python train.py --vocab_size=2048 --hidden_act="tanh_gelu" --init="trunc" --init_std_qkv=0.0395 --weight_decay=0.14 --lr_head=0.00622 --schedule="wsd" --max_seq_len=256
Each number is 128 + 32 x the weight over its row's rms, rounded and kept within 0 to 255. Layers, rows and columns count from 0. The size above them is the row's rms in percent of the matrix's.

# layer 6 MLP down (transposed), 320x160, rms 0.0739, rows 207-215, columns 80-159
size [106 109  99 100 106 109  93  89 102]
[[ 75 214 136 152 134 118 121 109 151 172 127 115  72  97 153 116 145 126 104 149 107 128 102 115 106 152 203 108 136 120 108 130 255 120 154 106 101 147 161 128 104 178  80 105 128 139 149 126  91 178  85 168 136 159  89 102 120 141 197 120 124 106 104  96  85  65 124 101 163 103 149 127 111 134 112 141 115 124 175 122]
 [133 119 109  59 114 179  81 140  88 132 103  85 176 156 132 131 233  79  99 127 123 116 186  86  40 150 146 114 111 123 124 119 106 122 102 135 169 173 187 115  94 130  73 186 178 102 139 129 144 103 121 144 107 126 140 148 128 107 120 166  69 110 153 163 128 109 157 112  84 146 158  93 157 124 191 141 148  69 157 139]
 [164 153 122 120 113 120 204 153 130 111 180 162  88 148 124  81 108 174 113 120 155  23 144 141 126 139 120  84  90 164  60 125 145 125 103 128  97 133 141 133 198 123 142 160 134 160 136 105 101 152 121 126 159 107 140 193 109 125 155 128 109 112 100 100 123 123 120  95 140  96  50 167 114 107 110 112 149 204  83 179]
 [ 66 107 119 106 128 128 127 109 124  84  90 148 139 140 133 125 110 123 105 118 112 152 152  77 155 142  96 107  83 133 199  72 141  81 166 104 102  73  93 104 152 118 105 157 179 163 141 107 165 172 115 185 129 192 136  83 112 134 138 153 123 132 101 120 176 134 165 105 127 162  98 142 117 128  95 126 186 148 132 123]
 [112 100  82 102 123 118 145 128 129 162 133 116 106 145 141 149  97 114 165 146 186  79  92  97 126  91 156  37  67 119 125  75 162 140 154  72 128  92 123 123 147 181 153 151 107 147 141 137 198  93  82 162 117 126 116 124 173 174 114  98  87 110 138 111 145 100 104 134  80 159 153 152 199 163 194 152 142 166 165 122]
 [116 158  75  38 145 138  93 166  82  95 170 138 148 134 158 136 129 140 193 123  99 144 108 156 137 151 138 147 129  82  95 100 141 154 127 108 141 147 167 142 104  83 165 153  71 145 114 110 138 190 158  86  92 170  92  90 136  83 136 144 108 182 129 125  93 141 112 122 146 144 165 148 139  99 226 158 156 117 189  95]
 [147 102 190 158 113 154 117 141 129 147 146 101 148 157 114 110 106 174 196 154 109  78 126 142 158  90 124 109 176  52  85  89  76 125 135  75 171 105 169 142 115 106 153 156 100 195 161 183  99 234 138 114 147  93 172  94 159 147 130 143 119 108 166 140 163  59 119 109  75 171 101 141 162 138 106  79 113 161 132 117]
 [126 104 147 102 230  92 140 147 184 174  82 117 131 101 190 107 160 147  77  84  83 190 165 110  96 105 177  92 115 105 156  95 154 129 112 130 135 131 143 111 155 108  77 132  71 137 140 100  51 131 113 137 117 164 148  72  91 173 155 155 133 146 121 111 116  86 131 127 186 155 113 114  92 134 137 128 142 103 141  80]
 [132 169 145  51 153 104 118  77 128 150 107 108 144  99 149 125 135  87 182 145 136 155 117 157  83 114 144 150 127  89  98  75 175 133 136 168  93 163 142  74 178 171  82 107 126 142  99 159 148 142 173 135 147 194 165 113  87 180 130 151  69  96 118 147 142 111 111 102 111 139 137 116 153 130 174 150 107  48  79 116]]
# layer 6 MLP up, 320x160, rms 0.0764, rows 208-215, columns 80-159
size [104  96 104 105 106 106  94 101]
[[100 124 150 140 193 104  82 135 112  95 129 132 121 137 202 161 165 152  95 153  83 129 150 155 114 150 120 106 134 112 138  92 139 149  87  82  78  98 108 127 128  75 125 128  76 127 128 153 156 137 102  84  65 129  95 113 153 213 176 125 160 108 103 118  82 117 116 111 171 134 151 130 165  85 153  81 124 150  81  67]
 [ 89 128 154 142 162 151 116 126 132 137 207 130 131 135  73  90 115 151 180 133 154  92 131 144 113 151 202 172 121 177 115 167 131 122 153  57 103 143 138 100 106 116 136 148 146 156 128  88  68 140 102 125  96 122 116 169 107  96 161 155 160 117 171 132  96 133 123  79 139 135 155 102  95  69 119 151  93  98  99 106]
 [ 95  73 101 129 136 180 103 104 111 136 180 143 130 130 146 111 136  62 112 203 153  89 134 192 138 145 117  73  67 113  80 175 147 164  63 155  83 198 100 178 105 149 183  83 119  94 105  94  85 122 130 127 130  77 123 148 138 134 117  96 108 122 105 128 168 165 110 123 165  63 167  95 123 175 147 154  63 100 199 117]
 [130  97 122 150 142  92  88  57 168 151 190 121 151 184 143 120 176  87  77 136 188 142 119 110 139 204  81 107 148 115 185 125 104 143 122 130 118  71 143 110 110 182 164 165 170 102 163 167 178  87 146 136 143 182 131 149 124 140 196 133 172 157  70 141 105  96 101 158 131 105  94 129 170 179 107 127  80 133 130 173]
 [114  61 133  93 146 129 130 154 140 126 156  87 161 117 212  91 122  50 107 167 144 119  86  89 128 142 122 173 130 130  84 175 120 184 112 144 141 105 186  86 107 172 130  97 157 145 106 123 109 200 146 131 180  67 136 121 127 132 178 125 115  94 153 147 109 200  91 164 109 136  74 196 106 100 164 106  94 137 115 154]
 [147 106 144  80 112 111 131 145 156 158  96  71 172 173 131 117 106 100 146 138 139 133 129 161 134  83  91 139  93 142 132 136 105 122 146 156 103 120 152 129  79 138 128  56  92 164  98 142 122  98  74 117 118 120 139 161 175  57 133 134 119 118 140 135  86 152 168 108 104 136 100  41 152 165 170 133  84 149 141  98]
 [114 147  82 136  86 112  91 131 113  81 187 129 120 142 183 144 158 132  84 149 119 159  82  46 126 137  64 179 117 140 142 114 108 136 188 177  95 104 157 103 107 118 128 128 136 117 130 134 108 117 127 133  93  80 114 149 123 102 136 169 127  61 155 146 159  96 139 128 161 120 113 108  79 118 152  74 204  80  91 193]
 [126 100  78 126  85 128  80 150 161 103 139 129 125 150 146 122 165  85 197 172 133 150 120 129 128 120 137 143  85 147 142 123  89 116  98 157 151 153 137  81 104  98 139 146 149 180 124  92 113 120 135  86 125  94 153 120 132 200 177  78 150 140 148 158 116  75 129 136 154 152 111  62 125 126 105 128 162 137 195 148]]